Weights of a small GPT-style language model, trained from scratch on English Wikipedia.
Size: 15 layers, width 96, MLP 576 GELU, vocabulary 4010, 2.82M parameters.
Each number is 50 + 10 x the weight over the matrix's rms, rounded and kept within 0 to 99. Layers, rows and columns count from 0.

# layer 12 MLP down (transposed), 576x96, rms 0.185, rows 292-328, columns 0-95
54 45 43 47 55 49 38 60 55 63 51 31 64 44 45 52 62 55 40 48 37 71 43 41 71 52 49 50 50 43 51 26 56 47 29 34 54 42 31 39 65 41 45 49 42 44 30 52 61 54 70 45 51 49 55 47 48 49 51 65 53 50 37 53 34 65 39 49 61 41 61 48 42 81 30 42 45 35 36 53 44 52 58 48 49 40 43 50 50 48 64 50 40 46 46 58
62 48 61 49 66 49 45 44 32 45 50 50 38 46 44 40 50 60 47 39 62 27 53 42 38 29 38 56 54 55 47 47 44 52 55 47 57 51 40 39 46 56 58 59 52 42 49 41 35 61 57 32 48 41 44 37 45 54 62 42 49 57 25 68 45 29 46 40 62 54 47 56 52 46 47 47 59 48 39 45 55 62 54 48 77 46 53 60 47 34 43 47 61 37 49 75
47 53 46 40 53 57 48 48 52 36 38 60 66 51 56 59 45 41 61 28 49 50 61 59 53 49 45 57 46 67 64 63 65 56 49 38 61 41 46 42 37 48 59 44 51 41 44 52 63 61 53 56 74 46 56 47 46 43 46 50 67 48 69 45 43 45 71 48 57 46 40 44 38 65 42 33 57 41 48 38 49 60 49 63 45 49 38 43 51 51 45 61 57 52 48 24
50 34 45 65 56 36 46 56 50 42 61 35 37 72 40 54 47 40 43 54 53 59 40 43 58 54 51 39 35 54 52 54 37 66 60 34 50 48 58 45 45 70 80 62 58 32 55 68 28 61 52 56 39 59 46 57 49 76 57 40 50 49 56 48 35 59 31 63 27 51 60 60 46 43 62 47 55 47 37 58 42 42 60 54 50 60 51 63 51 40 62 63 43 63 67 39
51 56 59 56 34 35 45 56 30 25 50 54 46 59 60 48 61 60 56 57 62 47 49 43 72 50 76 56 56 49 53 37 52 48 25 39 37 40 41 51 46 45 57 59 57 54 49 55 38 53 48 61 45 53 46 72 42 41 44 54 48 46 54 48 50 39 59 55 33 61 58 41 43 52 68 53 53 59 59 46 59 34 69 31 54 64 64 57 69 49 44 73 35 54 40 50
39 42 49 66 63 34 48 42 43 47 38 56 53 44 22 55 51 41 56 63 44 55 66 51 59 57 59 49 45 51 62 44 44 53 53 48 45 52 38 56 41 49 55 59 52 77 41 43 54 48 40 54 57 51 57 61 38 45 43 45 50 57 49 58 63 48 54 43 66 42 54 45 50 42 55 43 39 48 61 41 50 53 65 52 47 60 46 30 53 57 39 40 45 60 50 61
40 68 52 53 65 48 40 53 54 47 49 44 53 60 35 40 50 51 48 47 50 36 51 43 56 37 67 64 47 53 47 42 51 49 42 43 53 33 52 34 51 51 40 37 39 52 55 50 48 48 56 44 51 48 33 50 50 56 40 49 58 45 74 57 47 38 49 54 52 60 42 61 52 42 43 46 50 49 49 46 55 45 39 34 48 35 44 46 52 46 45 55 43 57 52 53
59 48 36 55 59 47 59 65 70 50 59 60 44 57 54 36 28 63 43 31 39 42 47 44 56 67 42 49 35 61 30 39 50 64 64 53 46 50 44 42 45 66 55 60 44 53 62 55 59 70 43 47 43 56 60 39 57 52 42 52 43 41 56 49 55 58 50 62 56 50 46 57 58 43 47 57 30 48 50 45 35 46 53 47 51 43 39 31 40 59 51 57 48 47 57 55
56 48 44 37 52 52 43 62 57 44 53 37 51 63 39 44 49 59 28 59 58 50 49 47 47 69 33 52 67 32 43 37 49 53 35 57 55 46 49 26 53 39 23 65 50 59 48 67 61 72 59 63 33 51 49 54 46 48 53 41 56 58 62 53 40 73 36 57 46 45 66 40 34 36 48 51 69 37 31 57 32 46 46 49 51 56 42 61 47 55 27 55 59 47 51 59
54 38 69 40 36 43 59 64 35 58 45 48 43 56 47 56 43 39 63 60 40 22 62 64 50 51 52 51 33 31 46 52 63 42 41 33 42 64 62 64 41 46 62 59 53 45 50 41 40 34 45 53 56 67 28 34 38 53 61 42 46 37 46 65 46 44 50 34 43 53 33 43 51 37 31 58 44 34 58 67 33 42 72 52 45 59 35 43 59 57 46 64 60 56 45 44
38 52 57 59 55 54 43 42 50 29 58 46 47 46 60 41 30 39 57 42 34 40 67 54 62 51 55 54 55 69 55 50 65 34 44 59 36 55 47 44 47 61 55 35 55 75 43 43 47 49 47 35 54 36 52 58 41 65 56 54 61 51 56 54 46 52 44 37 54 42 56 49 53 54 43 53 53 52 64 47 61 62 40 48 53 35 34 67 44 49 53 52 58 50 38 59
44 62 50 60 46 53 37 59 44 41 64 47 58 58 48 59 49 65 36 37 60 59 38 68 49 35 62 49 64 41 51 38 50 59 60 43 57 49 50 61 40 47 37 50 56 58 36 51 46 41 45 61 32 43 45 44 41 65 56 53 57 47 42 54 43 51 52 36 31 65 70 49 50 43 32 66 39 51 54 55 49 58 59 40 30 48 52 51 49 45 67 47 52 55 59 33
52 51 40 38 42 52 49 47 57 59 68 54 58 50 51 43 33 56 51 45 52 50 45 42 54 53 50 48 61 48 55 42 68 62 43 44 35 41 75 52 46 72 44 46 43 53 62 52 56 65 61 46 51 45 30 47 43 46 50 50 59 43 43 40 53 40 48 36 51 54 31 53 66 70 54 64 65 57 31 47 61 78 53 44 34 67 38 59 49 48 46 45 47 63 41 53
51 67 52 64 56 67 48 60 56 45 60 68 55 51 54 52 46 40 53 44 49 55 62 50 59 54 57 54 30 49 58 78 46 45 58 40 56 33 55 50 58 50 59 65 44 35 42 52 52 34 67 51 42 53 51 42 48 51 42 43 42 41 27 28 36 55 46 67 47 52 51 26 37 48 66 48 38 50 32 58 34 50 49 48 57 35 56 53 46 42 43 55 54 51 42 68
41 31 48 51 54 46 58 71 47 36 48 57 65 49 47 39 62 55 51 51 45 48 67 48 40 45 44 34 48 42 39 64 54 67 36 36 61 50 46 62 62 48 57 53 50 48 51 56 40 54 60 48 44 55 41 41 48 63 35 47 42 44 53 51 28 57 26 60 39 58 50 56 59 51 66 68 73 58 49 64 43 38 50 64 34 53 48 45 57 63 61 57 53 52 39 48
20 34 47 50 52 52 50 30 57 43 60 41 43 59 56 39 52 31 45 68 62 38 55 49 52 49 43 60 52 43 53 51 56 58 52 57 75 58 65 49 54 57 48 56 46 40 55 45 51 53 45 50 42 32 51 44 47 54 49 61 46 43 60 62 46 69 41 54 42 66 43 44 38 50 45 36 47 38 62 26 44 52 53 59 57 47 49 25 44 63 23 51 43 41 62 52
43 40 42 55 48 47 49 58 73 50 52 46 51 57 57 63 56 52 61 50 43 57 60 51 34 47 54 55 56 37 57 54 54 57 57 47 51 50 57 68 47 49 57 35 39 71 48 74 41 51 51 49 25 64 68 54 51 42 47 43 59 31 64 45 45 65 58 58 48 49 51 41 53 41 55 46 62 42 47 71 34 45 59 52 59 44 42 42 43 41 39 58 41 48 58 40
28 53 50 55 45 56 42 53 63 48 57 58 47 48 40 52 54 43 55 46 33 45 55 50 55 53 46 49 51 42 36 46 71 50 71 53 41 46 42 62 53 52 53 49 54 50 56 43 59 44 52 29 44 49 49 50 65 50 51 32 48 35 49 66 44 49 54 54 44 45 51 46 48 55 49 59 51 39 46 63 43 57 56 66 61 28 48 53 59 42 58 51 41 39 50 42
49 39 70 44 40 68 55 63 39 45 41 46 47 52 50 53 23 61 48 36 50 57 45 61 59 41 58 50 44 44 33 48 44 54 55 38 48 47 55 38 53 46 67 55 62 31 46 79 71 34 59 46 43 68 42 45 50 63 51 81 48 44 65 49 56 61 68 30 66 50 58 57 52 52 48 64 50 42 46 66 40 59 44 23 47 60 41 42 71 46 52 35 55 76 43 61
52 51 49 43 29 57 45 60 50 61 56 57 53 68 59 44 62 70 44 34 25 38 48 53 38 39 61 49 48 29 66 54 46 51 54 67 42 57 30 50 63 38 52 37 49 61 41 25 62 48 34 35 46 83 30 50 50 65 77 47 51 46 55 58 72 59 54 47 64 55 62 48 57 37 54 48 55 70 43 51 58 20 56 51 47 62 41 57 47 38 50 44 54 57 44 36
53 58 20 60 58 38 47 56 52 53 39 44 44 41 19 44 65 57 60 61 45 52 67 58 54 48 52 62 47 55 57 51 44 37 40 62 53 54 54 37 40 49 54 38 50 57 33 59 36 49 49 63 72 48 38 44 56 66 22 54 46 67 40 43 44 39 76 45 53 52 58 58 49 55 40 54 42 60 61 47 30 27 68 49 62 54 43 36 35 52 20 44 52 43 62 62
60 56 57 37 42 41 34 50 54 40 61 71 42 51 60 52 67 51 27 51 46 34 44 53 52 54 40 44 48 52 61 53 60 37 55 45 69 46 45 39 32 49 55 54 55 55 56 47 48 49 59 59 36 47 31 49 56 54 51 56 65 46 43 29 48 48 52 48 52 45 41 46 48 66 53 33 66 52 43 46 52 36 55 63 48 42 61 50 43 58 55 54 52 39 44 47
59 48 55 39 36 51 57 62 38 43 40 37 51 61 46 36 57 41 62 34 56 49 37 46 33 57 43 48 62 59 37 57 76 33 51 49 70 39 56 34 34 51 42 39 64 49 62 51 49 55 44 61 50 53 59 53 57 54 46 44 52 57 50 52 65 49 79 51 57 55 61 68 58 31 32 46 56 58 53 63 45 44 53 47 52 46 54 44 56 46 61 44 35 57 55 38
53 55 64 31 46 40 55 50 61 49 61 53 42 51 44 44 48 63 60 44 39 46 56 46 27 69 44 45 59 39 40 54 63 43 52 34 46 42 52 60 43 68 48 52 45 49 47 57 54 65 55 64 53 63 54 60 38 47 57 64 40 46 47 63 45 45 41 49 49 66 55 42 32 57 54 39 45 59 54 68 54 24 30 50 48 53 63 57 56 54 27 56 62 66 36 40
55 59 63 55 55 57 65 61 76 70 41 56 40 68 37 50 47 44 57 53 47 49 60 54 48 45 55 49 41 51 65 43 46 55 35 43 68 52 59 60 50 50 37 51 42 47 46 40 55 39 52 41 56 43 91 49 61 52 61 48 53 52 53 67 48 36 49 61 20 57 32 42 64 50 65 55 54 35 61 34 49 41 59 50 28 66 47 38 59 57 45 41 48 30 44 39
46 65 38 43 43 56 37 51 42 48 55 60 52 56 66 47 42 61 67 54 37 48 61 47 45 50 44 48 49 43 46 43 49 43 53 48 31 53 60 55 50 38 44 53 48 46 54 27 52 41 56 32 46 24 43 44 67 62 45 36 56 45 48 35 40 53 54 54 48 41 52 46 63 44 51 52 53 55 53 38 57 54 57 49 34 24 57 46 48 54 43 45 50 42 68 49
41 93 53 29 38 51 55 48 56 51 50 42 53 65 45 46 27 39 47 43 59 47 45 53 43 51 44 64 37 37 50 60 55 46 54 55 58 65 48 56 50 41 79 85 60 26 37 45 53 55 56 44 50 52 51 51 52 65 28 53 54 43 45 46 54 67 46 50 52 48 68 42 60 49 60 54 51 51 45 76 50 50 44 53 39 59 40 57 28 45 49 43 54 33 49 54
51 41 48 49 67 44 38 46 32 40 50 52 49 39 75 39 41 65 54 49 51 46 45 46 44 60 52 43 30 65 48 45 49 59 50 43 46 60 49 39 39 56 52 46 50 28 48 75 37 54 35 42 43 50 72 39 43 61 57 30 64 43 49 47 51 69 48 48 48 39 37 49 61 46 45 65 51 61 56 41 46 59 59 29 52 34 49 63 28 42 57 43 67 57 63 51
37 51 46 62 47 58 39 45 57 44 63 49 42 44 33 56 46 50 61 68 59 50 44 34 54 50 57 45 37 43 47 21 48 49 58 56 33 53 43 50 56 65 37 41 42 38 60 49 76 53 56 52 38 36 52 57 59 64 64 41 61 62 44 50 58 56 56 42 43 52 64 65 56 34 31 58 58 50 68 56 51 57 49 48 58 43 35 43 62 67 47 31 45 47 54 56
51 36 34 58 56 41 40 38 53 57 59 48 68 49 55 59 45 60 47 50 41 54 44 56 54 51 55 36 58 55 46 32 50 55 41 42 63 61 52 65 57 62 51 55 57 60 61 53 59 55 54 53 47 36 55 49 54 53 53 26 34 33 46 56 52 49 57 46 32 48 44 64 51 57 43 51 65 45 68 47 34 56 42 47 51 37 36 64 29 56 55 54 30 29 53 36
45 54 50 48 51 43 40 36 36 62 47 42 64 54 74 47 61 28 42 49 50 51 69 40 37 57 47 58 35 28 59 49 47 52 31 43 67 38 49 52 47 53 60 53 53 46 60 45 30 58 54 40 56 60 45 58 40 51 57 32 36 54 31 57 59 71 43 66 51 47 38 54 53 53 65 57 41 63 31 43 54 43 54 66 48 52 66 56 45 54 50 46 51 49 27 52
61 40 36 52 47 60 42 56 47 59 44 60 61 62 47 47 62 54 47 60 60 22 39 63 54 47 67 57 54 55 25 56 51 50 37 64 53 50 62 50 56 74 48 51 37 40 52 47 55 39 42 62 49 53 33 35 39 50 62 44 54 56 57 56 32 53 53 43 58 50 44 48 52 64 42 55 56 52 38 45 50 49 55 26 47 46 45 50 53 46 55 66 51 51 53 50
49 55 66 57 49 50 43 48 40 53 48 43 44 48 44 52 34 42 44 70 67 71 55 51 49 52 37 65 46 47 40 50 33 39 53 54 48 40 37 66 63 36 50 44 47 54 42 38 33 47 58 52 37 74 51 56 53 37 41 33 48 58 44 41 26 55 60 36 48 58 46 50 30 50 62 59 36 65 49 61 62 45 53 50 50 50 56 58 58 59 45 53 52 53 38 45
58 45 57 56 62 53 62 43 54 52 40 66 51 49 60 51 46 40 45 49 41 69 60 26 51 50 54 37 53 59 60 50 60 71 58 46 54 56 53 65 41 36 44 61 61 49 49 57 46 55 43 61 54 58 51 63 56 44 57 67 47 40 41 55 45 49 72 41 43 54 53 53 61 49 53 41 47 53 64 55 62 34 38 66 41 49 32 41 43 49 49 42 46 38 62 44
40 52 71 53 57 65 61 52 50 63 61 48 30 59 53 47 44 62 37 42 61 54 53 37 40 41 51 44 33 64 55 64 44 54 50 46 40 53 54 30 44 42 42 49 59 69 50 60 74 69 78 41 51 64 74 50 45 57 63 25 34 55 40 51 50 60 65 37 41 60 57 45 37 50 57 54 57 45 51 58 58 48 60 35 64 49 39 46 50 45 47 51 50 39 55 46
42 53 39 67 65 49 67 39 52 66 72 59 56 50 30 41 33 40 57 45 41 54 54 54 46 52 68 59 62 45 53 57 65 34 51 62 48 43 53 45 45 43 64 61 54 60 38 23 16 51 55 45 41 43 52 41 51 57 59 40 47 48 50 62 52 55 61 54 56 48 53 37 62 39 46 55 43 58 58 52 36 48 51 47 58 51 51 47 58 55 44 46 41 50 66 58
46 47 49 55 24 52 44 38 48 51 43 65 56 61 52 54 55 28 42 51 53 40 41 53 47 54 40 46 53 40 49 59 50 58 46 48 53 44 46 52 35 52 51 59 59 45 40 53 46 57 56 59 53 62 59 40 44 38 45 52 53 69 64 57 56 54 68 56 51 59 54 56 32 41 47 54 52 44 50 44 38 53 38 57 67 60 56 37 65 46 51 57 66 47 49 40
# layer 12 MLP up, 576x96, rms 0.184, rows 293-328, columns 0-95
62 43 71 46 61 42 50 43 59 46 56 51 66 51 38 37 46 63 57 39 44 47 43 39 42 34 49 50 57 40 53 46 63 38 46 34 58 34 59 47 47 57 51 39 63 43 60 47 49 64 48 51 64 63 47 53 58 41 66 42 37 66 52 44 53 31 49 52 52 61 50 53 50 50 59 44 47 42 46 39 65 33 62 59 52 38 49 41 51 51 36 50 56 59 46 43
42 37 46 46 49 55 41 43 36 75 48 56 56 53 41 57 69 51 66 43 58 43 31 61 52 50 50 55 52 42 51 62 29 61 60 51 40 46 33 35 40 58 54 61 54 49 59 55 40 62 48 56 45 50 55 56 60 41 61 33 39 44 36 58 58 63 53 58 38 63 38 52 40 47 53 48 55 48 50 44 74 58 66 16 30 54 52 51 43 50 57 69 51 40 41 62
51 40 34 50 44 52 55 64 44 49 42 60 44 47 40 36 49 51 57 30 54 70 56 38 46 48 52 61 34 38 74 58 65 52 28 52 28 53 50 53 49 38 53 43 56 51 43 62 56 58 59 47 39 42 47 49 55 24 46 42 55 45 50 56 36 48 53 51 74 40 45 47 58 61 54 49 40 56 40 41 47 68 39 27 49 50 33 55 68 39 39 60 42 52 51 60
40 64 53 58 46 49 69 46 46 25 24 41 56 54 55 47 47 67 60 59 42 46 52 51 42 57 65 42 59 54 43 51 30 61 64 57 34 38 33 42 46 53 52 47 60 43 63 41 70 60 65 69 48 40 37 35 41 58 51 52 63 41 64 54 37 50 52 35 62 62 53 51 36 52 52 61 29 52 38 47 58 48 60 57 47 42 55 36 57 55 43 52 49 59 47 32
51 42 59 47 61 66 52 54 66 42 51 35 45 33 53 48 38 53 35 43 51 51 45 51 37 44 40 46 64 36 43 42 46 51 62 49 41 54 42 46 49 59 48 52 33 58 56 42 66 41 65 37 49 49 53 43 56 50 45 53 41 45 64 60 45 40 43 68 48 53 47 63 45 74 38 37 74 41 51 67 55 37 46 38 45 41 48 60 56 36 54 49 55 44 74 49
39 66 72 45 56 59 52 42 47 59 65 56 56 56 43 53 39 49 47 59 41 65 48 50 58 50 47 38 58 50 46 54 63 46 51 42 47 56 56 27 45 38 26 63 47 54 63 36 51 50 45 50 56 53 37 44 62 57 52 50 54 52 56 38 47 41 43 58 46 59 54 64 66 45 42 51 46 49 50 44 39 57 52 65 44 35 50 48 46 56 49 63 39 52 47 55
30 55 71 37 43 58 51 36 54 58 41 63 62 46 57 51 59 58 42 55 48 71 50 39 44 23 44 47 33 53 53 50 41 45 54 52 45 37 45 40 30 38 36 47 28 51 59 63 58 53 58 49 49 62 48 57 42 37 58 60 51 55 54 39 59 35 69 45 29 54 69 56 45 54 53 54 41 46 35 49 61 50 50 51 37 40 60 61 41 38 59 60 61 30 52 48
61 46 49 39 52 51 39 46 58 41 50 58 41 42 60 36 66 45 52 49 27 52 55 17 36 48 56 57 38 54 58 59 69 71 62 40 34 63 53 54 61 69 38 48 58 46 29 32 53 49 53 54 61 45 45 36 68 52 26 55 58 47 55 56 61 30 46 49 52 53 49 47 54 47 62 59 41 46 60 48 31 41 42 65 38 68 54 48 64 57 43 59 52 56 37 34
28 70 48 46 45 72 46 41 66 46 51 65 52 52 49 61 63 48 42 55 58 63 32 52 61 30 37 54 53 39 60 66 47 59 46 51 65 48 39 53 50 47 57 40 48 47 38 45 51 56 69 43 38 37 52 62 40 42 25 58 45 59 62 45 51 54 49 46 65 77 53 53 45 59 48 38 56 80 50 21 51 54 49 48 58 47 51 36 44 53 43 39 38 46 54 56
41 29 51 46 47 38 53 49 47 52 51 45 51 41 53 42 36 49 62 54 43 61 31 54 50 64 40 46 19 39 39 66 55 54 62 45 53 32 58 29 59 59 40 68 55 41 49 44 46 49 63 49 66 50 49 45 52 54 61 29 56 66 41 44 50 48 58 50 66 51 57 49 47 54 47 54 54 38 58 62 27 65 56 44 34 51 68 54 59 54 52 48 39 37 54 57
47 54 45 51 58 50 42 52 37 41 51 36 47 54 51 31 54 40 42 50 51 69 39 42 52 46 57 36 67 57 55 44 63 39 57 55 57 55 39 53 51 56 67 55 62 47 39 42 52 60 53 41 58 60 56 52 28 42 36 35 53 63 77 54 53 60 42 46 39 56 51 47 61 43 39 48 50 46 60 46 48 46 41 50 42 64 55 57 57 46 63 41 61 52 42 42
44 52 56 51 51 56 72 45 51 43 54 53 44 65 35 53 65 51 55 40 49 50 46 37 48 63 57 72 48 61 37 58 65 33 60 54 27 58 29 66 52 40 38 58 52 33 34 39 55 50 52 65 38 61 58 52 51 28 43 48 41 44 75 54 56 70 49 44 62 66 58 45 55 64 57 57 51 50 62 66 46 44 44 55 70 54 42 40 21 37 57 72 55 47 34 39
65 41 55 48 41 59 38 59 54 54 29 62 43 43 68 44 41 50 49 44 35 36 53 39 53 74 43 40 40 38 48 55 34 45 66 63 55 46 50 50 48 44 44 68 40 35 46 54 53 64 60 72 47 57 47 42 51 49 40 54 53 62 64 52 32 48 50 51 46 50 80 54 45 62 54 33 42 40 51 56 38 58 38 59 30 42 42 47 48 61 50 43 46 51 43 35
59 66 33 56 52 43 54 43 73 56 40 50 56 37 53 49 55 65 47 68 37 60 35 48 36 59 61 47 60 49 62 52 53 52 41 51 60 47 56 57 51 42 39 51 53 42 60 55 47 34 50 64 52 43 43 67 35 40 55 48 47 50 47 52 43 66 38 39 56 49 55 51 54 45 42 66 49 55 50 54 54 62 39 51 59 27 43 54 36 45 46 49 45 46 55 51
56 44 38 60 27 40 42 52 70 57 40 50 33 50 63 46 62 46 46 58 46 55 36 44 42 46 34 71 32 31 50 39 58 54 59 55 46 44 35 51 43 45 41 47 62 37 51 47 48 63 49 57 45 45 55 36 41 55 41 40 43 35 45 59 61 42 60 58 59 68 56 42 53 30 51 57 57 76 36 51 43 42 55 60 56 48 48 72 57 61 40 44 51 43 54 48
75 43 36 72 57 48 41 44 36 53 63 40 47 46 48 50 37 49 68 46 44 53 47 40 62 59 47 61 52 54 53 47 56 52 52 50 44 49 49 52 67 67 33 62 53 52 41 52 24 57 61 71 55 57 54 48 53 34 63 52 44 47 47 58 66 43 50 46 48 46 35 37 63 56 37 48 39 42 38 32 59 63 31 47 55 41 55 38 53 63 68 61 48 63 57 51
60 53 43 60 52 52 40 50 32 58 51 47 50 51 60 47 46 56 50 63 64 50 52 57 47 47 46 55 55 52 58 48 33 50 47 56 33 48 62 52 58 35 56 42 48 56 42 60 43 49 47 60 70 49 47 53 50 34 41 56 57 69 44 47 58 48 50 51 50 50 55 78 48 49 45 41 54 51 49 52 59 49 35 57 48 51 42 59 38 34 52 42 57 48 53 49
79 61 45 56 57 40 44 51 44 37 36 55 35 67 49 64 44 45 67 50 50 50 43 36 61 55 48 44 67 43 59 53 68 51 55 39 47 46 49 49 60 60 43 60 35 51 57 51 50 55 61 39 39 44 55 50 58 47 49 58 45 49 53 52 55 61 41 43 37 56 60 48 39 58 28 68 35 56 52 28 56 45 48 60 41 59 22 64 43 59 36 56 59 48 43 34
54 67 30 42 21 42 50 52 58 70 63 83 49 48 46 59 55 56 61 53 38 55 53 53 44 36 41 35 53 49 52 23 47 68 40 38 57 44 44 54 36 37 67 37 60 56 72 35 46 59 46 47 41 60 49 61 49 38 46 49 31 28 42 56 45 57 35 58 60 60 54 53 56 40 44 55 40 60 41 30 52 53 28 47 38 43 55 72 63 36 58 54 49 57 49 59
62 52 54 53 38 44 56 37 60 59 37 69 51 72 47 62 51 44 52 49 58 72 46 53 52 44 48 55 55 69 49 65 67 39 46 43 37 41 49 60 55 36 42 46 71 50 47 62 53 64 53 54 43 44 26 50 41 60 47 26 72 45 43 59 45 31 61 39 46 54 33 37 50 51 66 43 32 43 55 40 56 63 57 51 59 58 27 52 54 56 44 62 58 34 45 50
60 59 46 52 41 53 56 46 45 59 60 41 40 52 39 43 50 58 57 54 51 49 33 63 36 63 42 23 50 63 53 55 69 52 38 57 51 59 58 53 35 45 53 50 58 52 45 49 52 46 36 43 60 44 55 50 53 43 58 43 35 53 57 64 53 40 68 48 60 34 69 62 50 58 35 49 42 59 45 56 25 52 59 54 48 56 38 68 35 38 68 41 33 59 64 48
41 61 36 58 42 51 59 47 60 54 44 47 42 37 43 46 42 40 51 44 71 82 44 46 34 44 68 48 56 54 40 42 62 58 60 48 64 44 44 51 49 57 37 54 44 51 60 44 47 55 63 61 44 44 64 56 46 56 32 32 48 62 29 40 53 49 40 34 50 53 44 59 65 24 47 64 42 42 72 59 67 47 40 24 52 48 55 75 52 51 60 56 64 38 40 37
59 41 42 42 64 31 61 55 49 61 52 54 50 39 55 45 59 46 67 36 45 53 43 39 28 49 46 47 50 47 44 44 70 54 47 58 67 43 55 42 35 68 39 35 46 46 51 43 49 35 50 46 51 39 44 60 34 47 66 54 60 39 53 56 73 68 49 31 49 50 51 54 41 43 36 50 67 55 51 57 52 58 51 45 34 55 51 49 49 38 40 59 36 36 52 51
46 49 51 46 61 46 50 71 42 54 58 57 44 32 48 31 33 51 52 56 71 41 52 59 50 38 60 48 55 52 54 67 70 59 58 50 58 43 63 66 56 60 52 51 33 55 38 46 72 50 48 34 44 50 55 46 58 47 27 50 70 41 39 66 48 44 22 76 74 66 51 43 45 54 42 51 49 49 43 54 60 56 48 40 43 61 49 60 32 25 66 35 48 60 49 50
53 41 50 50 60 54 45 28 53 57 57 41 63 41 48 45 58 52 21 52 43 40 58 57 59 43 61 57 37 45 67 44 49 53 41 56 37 58 44 41 48 37 61 45 41 65 43 62 52 45 64 64 69 63 32 46 44 62 29 47 45 53 45 61 54 41 53 48 44 56 53 54 55 45 54 49 57 44 57 54 57 55 59 49 64 49 44 47 49 56 52 54 45 63 54 62
59 54 54 52 42 44 67 40 44 41 65 58 51 37 47 49 50 67 51 63 46 49 44 57 76 57 51 29 53 39 65 36 55 64 56 64 49 54 51 42 42 39 40 49 52 43 51 51 49 25 64 41 66 62 35 42 52 43 50 62 47 70 48 42 35 42 57 48 51 45 51 18 54 61 49 62 47 54 58 39 50 56 62 50 41 60 63 44 34 62 46 48 34 48 37 65
58 51 58 60 56 45 42 58 49 56 44 50 32 45 61 56 52 32 57 44 40 58 52 76 35 28 59 51 44 46 33 40 45 31 65 56 47 40 46 61 40 46 40 53 36 47 72 33 55 64 40 38 43 50 51 70 37 55 57 67 67 54 40 42 58 39 57 52 57 89 49 41 55 39 62 57 40 62 35 58 53 46 61 52 38 44 65 55 52 59 54 59 65 36 54 32
56 37 41 47 57 59 52 53 43 57 42 42 52 55 41 33 77 32 42 35 61 60 48 53 50 59 52 52 56 44 49 52 55 58 44 22 32 37 64 38 47 63 54 64 52 47 50 48 55 47 60 61 54 59 65 57 37 57 56 52 37 60 48 37 31 49 57 35 67 55 47 61 46 45 76 45 51 52 40 54 46 48 49 45 59 50 58 47 40 47 43 75 51 58 43 49
62 42 52 40 29 59 49 43 51 51 43 62 51 64 54 48 68 52 38 58 46 47 56 45 40 65 47 60 63 53 66 50 55 37 71 40 48 50 55 65 59 52 69 62 51 35 51 43 56 54 53 53 47 37 44 58 68 52 43 26 64 38 55 56 48 53 26 59 57 61 43 54 55 48 59 59 31 42 55 49 33 37 37 46 52 50 54 53 46 49 58 44 64 48 35 67
45 59 62 44 47 63 57 60 53 33 46 37 49 64 63 54 56 43 42 74 39 64 41 27 51 50 36 40 67 60 52 59 54 54 59 48 50 48 45 67 41 39 31 47 41 47 33 64 62 37 61 61 41 32 49 44 68 41 46 47 45 47 48 53 46 27 52 43 56 69 58 23 70 47 49 57 39 55 54 59 60 59 58 51 54 50 40 47 54 47 64 49 47 39 55 47
37 54 44 69 44 52 59 63 54 38 40 48 63 50 52 45 40 47 46 31 53 41 41 42 51 31 41 54 50 56 43 47 52 50 61 47 60 46 66 64 33 54 53 48 44 43 54 48 39 58 59 51 52 55 78 71 46 50 52 61 44 48 39 43 53 36 63 51 39 55 58 51 43 43 47 43 48 25 47 51 43 53 62 38 63 66 37 49 58 40 52 43 47 60 38 35
48 48 57 52 40 61 47 60 58 65 65 51 50 37 47 22 41 47 54 44 61 63 60 46 42 48 64 45 52 39 45 48 56 58 56 51 50 51 62 28 43 47 63 46 50 40 57 41 55 48 49 63 49 67 47 54 54 35 54 51 45 35 63 50 56 56 43 60 42 51 50 40 35 60 59 48 45 55 64 67 41 66 47 57 37 30 43 65 55 51 48 55 58 21 49 59
54 49 52 50 47 51 84 48 49 39 53 47 49 74 62 44 51 46 52 50 44 62 56 29 53 40 55 49 54 67 53 40 58 68 36 51 50 42 50 52 41 76 49 41 36 47 52 64 58 61 46 52 48 48 35 55 64 40 65 40 42 70 53 52 46 36 43 41 40 54 56 65 58 35 42 31 67 49 56 56 60 44 48 30 48 57 54 38 45 47 63 50 55 64 44 52
52 47 45 53 50 54 63 44 36 49 36 66 46 45 41 49 49 55 66 56 48 54 49 74 47 56 53 31 37 32 44 47 58 42 44 57 60 51 57 67 48 34 34 52 55 36 62 86 23 39 41 53 47 47 49 32 39 44 39 55 55 47 43 62 59 63 55 62 43 52 55 44 41 39 44 58 45 46 54 29 52 39 51 51 64 52 40 58 44 62 49 43 44 39 48 36
49 37 52 48 52 32 45 40 67 66 42 79 31 41 79 65 53 51 43 41 44 47 51 45 55 46 54 59 39 46 45 41 62 41 38 55 56 51 50 56 46 32 52 40 45 52 46 50 57 28 52 60 48 73 49 39 47 42 32 53 44 54 54 51 49 58 43 59 54 38 56 57 33 64 55 48 63 64 36 34 66 58 56 50 38 54 41 51 46 53 45 59 40 55 47 55
51 51 51 55 50 48 44 48 43 53 65 44 48 56 71 48 39 37 64 59 49 58 43 57 66 46 40 58 49 51 40 49 63 64 41 47 41 42 75 58 29 47 56 56 55 61 48 64 55 49 45 32 53 43 37 57 50 51 30 43 58 43 49 63 52 44 41 37 39 61 54 49 41 53 40 46 44 46 57 34 43 68 71 59 43 46 48 47 32 50 54 36 47 29 58 50